Weights of a small GPT-style language model, trained from scratch on English Wikipedia.
Size: width 96, 3 heads of 32.
Architecture: LayerNorm before each block, rotary positions, no biases in attention or MLP, untied embeddings.
Each number is 500 + 25 x the weight over its row's rms, rounded and kept within 0 to 999. Layers, rows and columns count from 0. Numbers have three digits each. The size before them is the row's rms in percent of the matrix's.

# down: layer 3 MLP down (transposed), 256x96, rms 0.251, rows 80-119, columns 48-95
# gate: layer 3 MLP gate, 256x96, rms 0.264, rows 81-120, columns 48-95
# up: layer 3 MLP up, 256x96, rms 0.266, rows 81-120, columns 48-95
down80 092:474485505491481463498525505504493446467495456530518485491537471516508484470516480492511542512503486453512542512463514504469499484489455519415434
gate81 122:515508502507502508473499495521492516530527555541493456484511521458533514517495528471511489493434467484492476505477462543470492529510500502449484
up81 109:492514495528470463526475579438538511490531508478507483516496489552490518479530541489499517512477493514513502484528491508491558509509484493503499
down81 106:533525485465486502457522480528514481483469547506491462495484513463515511509485495525502491518525517483451515505513490489500509458511495524494513
gate82 100:543476480519521527501455481506484542512509442506526494523484553498518465487541519492510520509472495515501483529515518512528501534519499488498484
up82 093:446482498472528462472532534497531512483540511443518527488467451540488503534525497508510460508535503488509510506523502498514500513487545528466494
down82 099:485455467474499475536533520503492503530507480496532495501536462505504502487507489549551502495529478520456496510488496442507512487512499436482509
gate83 106:461536501505508505482497470498556523486491461483441483450505517489485495509491506449467507455478486487508520482551535469550474504538494511495486
up83 093:485520520499488518470467504516541460499538510453499488533534470527516501520513470494533515551517481466448495475499501513478508529519489476480518
down83 099:488545520516535519494457513510529446467540449484472509529508449501486503481489482504519498474512494501489488505489514472505447502491474482509483
gate84 094:480517535486506518510461531534508477493454544505538472499520479486505467502495511495490493477463502485451490496456495498482489536463501523535486
up84 092:504543514511540490514466496495495509500521460475555537506487478479561485486493501513538479492490470476514522492536520506518527487469492479490480
down84 095:531510517484519508482435518496507555511497488447517475536475497491502493523471488459516509492484491499468478520478507530493481485539507501527544
gate85 119:549450516514492521523488486478477500525518492539525501471521506488517493484512529487505507495489524533534529463507487451482494495507480472485470
up85 112:512480518478480503505513491474511502508503487506500483477490513498483515519459487493471463499499452496454502499513537495469507456501521473513432
down85 095:489472460505458514497463466529451543471510498540539527479521492488513493505515486500501504509507533512554517467470495516489515492454477485527510
gate86 113:509523495503534495503506509492545535524513502524487461466551513514535532498532511481520509524526474445501479466450490502492491512528554492506474
up86 119:523507530531491513475548482517482498498532496487508525544499521506505487496511460450535467506486457469530504502461490476509484466432527481473480
down86 110:518486521539532508509513514489451515531507479501491523539563527516571488526498486506528461469540479532501455513453500480482474492533497489488499
gate87 109:518483521461518505549542465534484548521511509478440516499499490488442494491518482489501475520453463513517483499455500505513506526492485505502497
up87 105:454530497510510492461472488498479487546481477509525499485496494515486531452522547505535471539489460521490448541506473503456500472505485504564506
down87 096:505514473516507499500491498497524461488508517474522484509442523524509484525478466518488496471493514485529536469500498493519516540506533479511510
gate88 111:541489510491476469477505498482537515521505510526510487467476471520499500470518546510476486514497507487475526470524524491485525490474520451511499
up88 098:500503480496501515519533468464532519504525450486503479506494515546458520506487495500507504498511497521460503515506492513496496492495574488458485
down88 097:512496464495477511474498494472570501517504499498447500474466531493483519500503531484520500544549494448515469536515459518482495502511507530546478
gate89 106:484460516478473484518517522528547507514462515480509503489523515514493491481534520489523505506489467536492525486497492506531536509527506474498489
up89 098:499524510505551482477481501517533527504428554479458520515508451492504505470473550487517488486458501528460512504543488510547516489471483493458504
down89 097:444528495465484515475515480506523529493516427535497534476489480482506511496469462539504506456546516481524470481461532498521503490495491476507447
gate90 103:503465506479509465550465519455501472481487501511480458470446484524499512485541485513501483495446523536518502479486514497509497504533514511526481
up90 100:493518493489482514429512481504533531455499488511481488500454504477497575436499521479500540544515510510470526511483525468491510526485502463471507
down90 112:530492435504476461562506512511508529479538487531497496449492517515498479509491491481484488460501512508533515487470467486486490474511489484523487
gate91 116:476467514458475511465514537470483518403497512474534497478486474490482491476472526480530501465540474498468488486495505483476502487508445482485490
up91 109:449499504521542506527479511521491502520498451498476473582523477483498482500528469507523497522451540526556497502521498455487479537509515505533507
down91 109:473513473519494498521452497489475496538470495509520505486527502474478556498507467569529494505466489511519493455521485546493500544520512558511486
gate92 094:513500493499456463473487465554499492515549433509510471512485446522513475496544503473517525527532520474521453468526523463519525491477482466518512
up92 086:519493535514561501543519485498553516519484539461508486490504480547483494539452504503534550522477498492486493502512509471494509506515487488500545
down92 090:477502487523473471529463484518460487498487508501541532496492503437464452512499509524464516516460485504499510486412486500468488515496498469500495
gate93 085:502528516494472515518522485463483540508474502495493500528465476512430505531496484458521506478485468524509475538487514462483540458505494510507498
up93 098:507516504519499476462502470500508527543494444499549512543535532513456524513527517488476522537514504467470468515484514479533479506501487496489527
down93 080:504495464486469512513549505471481494441497530544501519485531535522501491458491485519537483484513500522542563517482508510505491517476514511447449
gate94 104:456484486493523492505511525472451507507499476478487455513496485517533511447537498485504516531505529459547493515468514514465447474538533491507510
up94 103:526486525513499537518487450514488533485500505488485528495476519518503464556501507504509537481499520517500537435519486538539510487496495477485513
down94 122:517479519496474520512496508479511462511492479519492510521481498513404497516469500561508482513477506499519488488529457500549531487501523459505447
gate95 112:483496527495532461518503499511492464513526527450483511467495519492483504482522514480512467451482482484436502493516452514456497498524514516504475
up95 110:497468476475519496466447490557507478512469483507488494527481514490524526550490474537514540506508541496499515512506535521498515488488464492530508
down95 103:512497478488510498499482506503545458478478482502492477489476557494533518521511541481480517490543526497501520542472507474522451475515489491561486
gate96 108:452503492502494464500509470492488480506488455494490533472480512499463459540543466492516511525519474520475515498521514517500471494472486505501562
up96 103:480530459501540476478478498524517496480462504518565519498523540510501565493464490536503502489500513477527474513518520505558522535524514502512504
down96 090:485511479492463498450487504526560479451497527515507457475485504487483532479505491470520514480496511459525540507506507524508503489505517494470467
gate97 101:525472512513507507509520451501541511504548479518527502481476520556498483495494510472471510523509506477491482498534503511537536499500515487515512
up97 105:521507532484502536455477534550466477531496500504505469476489502457478519497505458531557541499495488523523482490489542473528451485472499504494529
down97 102:509483505472510522506464536533467478531503516460506520500519504467458514531495451526503502495500514482535512488475527487508501501476515477470486
gate98 101:525540468476540520496485460483478484483486473480531474504497463484501487500503531499480453472516508459508491487489499497494519513462517501512546
up98 105:456493488482504517476484478453522546518490498495504523509500493496474500499485506454481509506509519530507505507528506516464495453526569510534484
down98 111:486486501496480485556496485488477488495490492458484494500493505480469531496472459515507516484483491506524455501503500456515505528545558490474527
gate99 081:507514500488451520508534502506503487482499454537509494507536501474530505495527501522521507489522500503534508461528506476499462523545483526493488
up99 083:488517452448489497483516459488502540500478529517489563517497503516497499459496488533531505513529480516467470491439511450500449520497489479468503
down99 097:468525485503481561496485472483505512512480543515541530497477483537489495484476472491495511510522471527482476480473507478488485515466448543475525
gate100 100:518471470528472524457490523487480492481520509507492530538484527521530508489513483509514501531510494501472466495536497512503487535465493492482449
up100 102:528503497494495526508469466500510531515482519443513470503464534541519504479500462485555532464468481525495469500513465510491481495466508506532491
down100 102:544511525472512483479508477519516477517461492455482508481507490500500526502544529535460487500531501500464497458469488478526466475492564464535533
gate101 109:451463509466459534510512474465525490481529474498473481476481483500490520472505547469538450498487471471469501498515546522529481491522479452484480
up101 104:546495532471469484494485510492474501488502496528545525471508486534530480476530489538526517523460512472532520500503467521510515441497473505553502
down101 104:480469504458506488492521483514450499520523530547501487521497472531490506498547538538496448536537541463489487505496522510476506502541499474498513
gate102 112:488476484508555466499517534506482525564527494509516504458519448507485496502505484530537488479475529548526527458497488500490471564492477478490522
up102 109:503499514517518488504476475488553498457506455486488496490483525478494512496506470494522483473518488487498523488552487497507455474543503525521528
down102 096:481483488486501491485494508541481517508529513536482517494494437501499492545525493515488518507545528512517505499472519518508503528507476454463469
gate103 088:532511540503466502502446488532499526503502487492470469460463469487506545518503559468451545508545519522527463516499440485472483502459510512486507
up103 098:488496473520479528521513492540508502481500518527512441501456527486503506502448490524508509522532490453535564489486481504548482509485495528519458
down103 098:488514512506512535526520466522507458508550522535514500472497515495446493487465520484520538520475528481494513499523494495469502510461500474463503
gate104 075:488484491477512506541459455459540517457481484494483454406484496517490452481499516493532493497482475475505484529487489518520504532481502501516520
up104 093:524529468465453523489505527530489500505514519486510487564505512533478503515517475490550516497486515508510501487470534489516494507520512503512514
down104 084:499495468505502482524519488488462430528517481495506490492491523545507508474520484559490481477468486463512503489476470481464492517523463461485479
gate105 100:510505535437503518525483482523458484521488474483494484500509521478499519460473519502537492494454527476505544465489540428483506519506504480468536
up105 107:524482433543484507489544484537510485504484470493539485460477450482513505498507510534490535513543479481511468512508508493496494492526554492501489
down105 105:517481470496538489542529513471476499496536495559502547525488479529469511487494543487500504506496512548506472492502523504474503556469439471532478
gate106 085:508562474547518492499505484554509481498527490504486473504495499525490505525531477540544532487529542479501455499484503540538515521507489523508450
up106 095:493531509515471501511467518490493468506470499530543541512486497499532522517482426495494490525470486501502522558499478497498506528548464481514487
down106 091:508495517463519514508458455477505526483503483477490464511478499517483473505540533460484505517511515530468450548465521468499481492487493495491491
gate107 116:529501491530512485518491474479504545508540472450489491510518498512519549461479535491537456491480520497538492488505473507465504480512507466457481
up107 116:504530464489470520497487479520490472507457512496505512451491525496462478539480516512466505423494523503485479488529490491528480555469491512521490
down107 113:514494527487451503520527517462505465505484474501509498528522551478500469529499482487481504558493498477495496513501482480508488500480531476483518
gate108 097:519494535501499490503461492515510493516492503521514514536502467503474489530478449463460514558456461469478505501465484531471486503505482470525533
up108 094:526484549539522507490565484509505471541539479512464521497545503491514478500525495491461492491471506493496475522506458498433482468491503485546475
down108 084:526492487470452489497485498463475479439517464468479510478495552498486522516511516504517481506518524526491525499494515509514514500529531482457484
gate109 110:493437506469492515542456495483464560507503488532499457494496485491498497543515534455503505485484505505492472517489510478525486483520490524465530
up109 131:498533501510506507477544486496495463503579473507523505537471550492511522456502447528511523518537499471513489528516502495503508521464511470504498
down109 118:493555508516533473510528531506535454512538532523506516520509562507469539449462463528502522527513500509490512500525528479521507551517497493494476
gate110 083:519489521475532485498523498430510515488473485462471493543467439498498492485518500470494501484455506476514512496486448456442472530491470519535475
up110 087:475474515509468525486511462519467457484502523480530532502464511515477514482496487455501490486522449531514470508513535506532508467531451514468478
down110 082:512520481490598516502484506481524500533482506455498483510500486462526479522490508474497514511435496490492460515531484495487485489467491510542548
gate111 082:499532474506478536487497560547503493484494493500518469472542491484466533520452479517495511483505460536487486550513513562509505489532490511471486
up111 090:501493527494490505473476527457523552516484495474502507504509490481486488509483511522517464493516499463461550521486505501479532527480533492479442
down111 079:513480504525561457499552477514484439509520510500491505513473481500502543452540509500486513536498516513488497529518490461514454477510460476509498
gate112 086:508489457525526495491480547526477491486520476528464488466495506438497520504490497504465461465484501493509510512521549561522481476520524509508491
up112 094:469458522503508499468500508506495470532480525475517503468505485490497491491451444521488512531499491525475488480507522534477452499491504518437534
down112 089:512463489472523516499488514456452440486534469518466534505500522524506508486492506499533477463455500432517532501485469491509483504496487466510470
gate113 094:509527493510475497483472498490489488482483524560470471498518474481556520539503518471542501471494502489466517508504484523504465495486526477515489
up113 114:487469545457500486470484506496509527536496488500488532501514523574546464496539472508510555558545489508506504536519530526484525493541462496479490
down113 100:504478535493497466511498493513472501553513499509494556510521492479458483496523461505488518485447503516457500454486494463522515537496484495475495
gate114 096:491484488487496492490489504543502510491535541533486544482483504513468491518500488476456529509463491478488509492496481515555449510489454487469462
up114 087:518510505469526521533514526472507481528525469470491523551506491469482500500517496522452485528473476468517487541454487483535491491508481493502484
down114 097:498485480437481494457537468482511521529508484520484512515511537469499524522522545514469542490497504532523524489495507485536528479478551489512524
gate115 112:461500490480460493474484473519479548498459516534508481530494512494431510498468519494495531472528512501475538456527492483489497487529485490502478
up115 115:500461510489489480521446465528521470447502480480538505489523466470485522491524498505521467523526490496433524488488578532491531519526528514507545
down115 107:454497488514533492481515492523497518521517525560507532505506454438509507482493478533519540519510503505511481485478500507520499509459505478468529
gate116 095:486502498485502521504526496517523466469487484528503510469529508525527472439505553524467512501534481484472489514542480501492505514492499486471489
up116 093:502476486500522545525488508491500496509461511495509476527539462527501500506452522493480489473485515526487521497493490459582507501520473500497442
down116 103:523505488505495524494511489496451466547521475486478534469487546513500503466519508512513505504484529499520480462462511522520496509480457464513491
gate117 094:480534486463513517519487479518510488507483519474495480504491506506505533503472484499485511509534497551475518499452495451527485509520509504508510
up117 095:497517502494467499535475434506515530539483510493490508462498519529514484542506519477463501481432483511497533494504512577490516513488510507471518
down117 089:512500475468525498523549487527535446559486504495481542470504529501526518487526487568482489557508541514498508515492483469482517476528487508511448
gate118 107:488525524475501512505573496542499473500526507503506468472482496512501515592499502483464528487501491495504532471496538482499505467496463490483516
up118 101:492461505520489476493478547509534486535450500503459512486500491467467498465539544494554511504534457538495464522468469513511504531507535509505519
down118 104:481444482517524515490502478473445499526469538546512534496496542512487487483519500531517513473502506517539499501494483491510551542498494483481519
gate119 085:474536454539494474532480547497504492513510506489495463490530532495502521498480469491519580477567510466509448490521481504490498498488472542504496
up119 089:489490523508502445475508468503507519474497471516467524479483473517502486515549496476504482466539545487548512492484529485485473472473533484530502
down119 092:498511491501458555460519521543452452491482472523521507515477531553514471474484451482525493554475510526509516525535467481484535513533511511503480
gate120 107:522502465538485497491464473534496516498553530524495493508481520549544546488542520506506505441535476469479467497527488521498499496552456501506532
up120 098:506533508532488488458453495508529500497514536503529503538490471458498518494498508509527498450496498507486483483509474484498534535483463482489479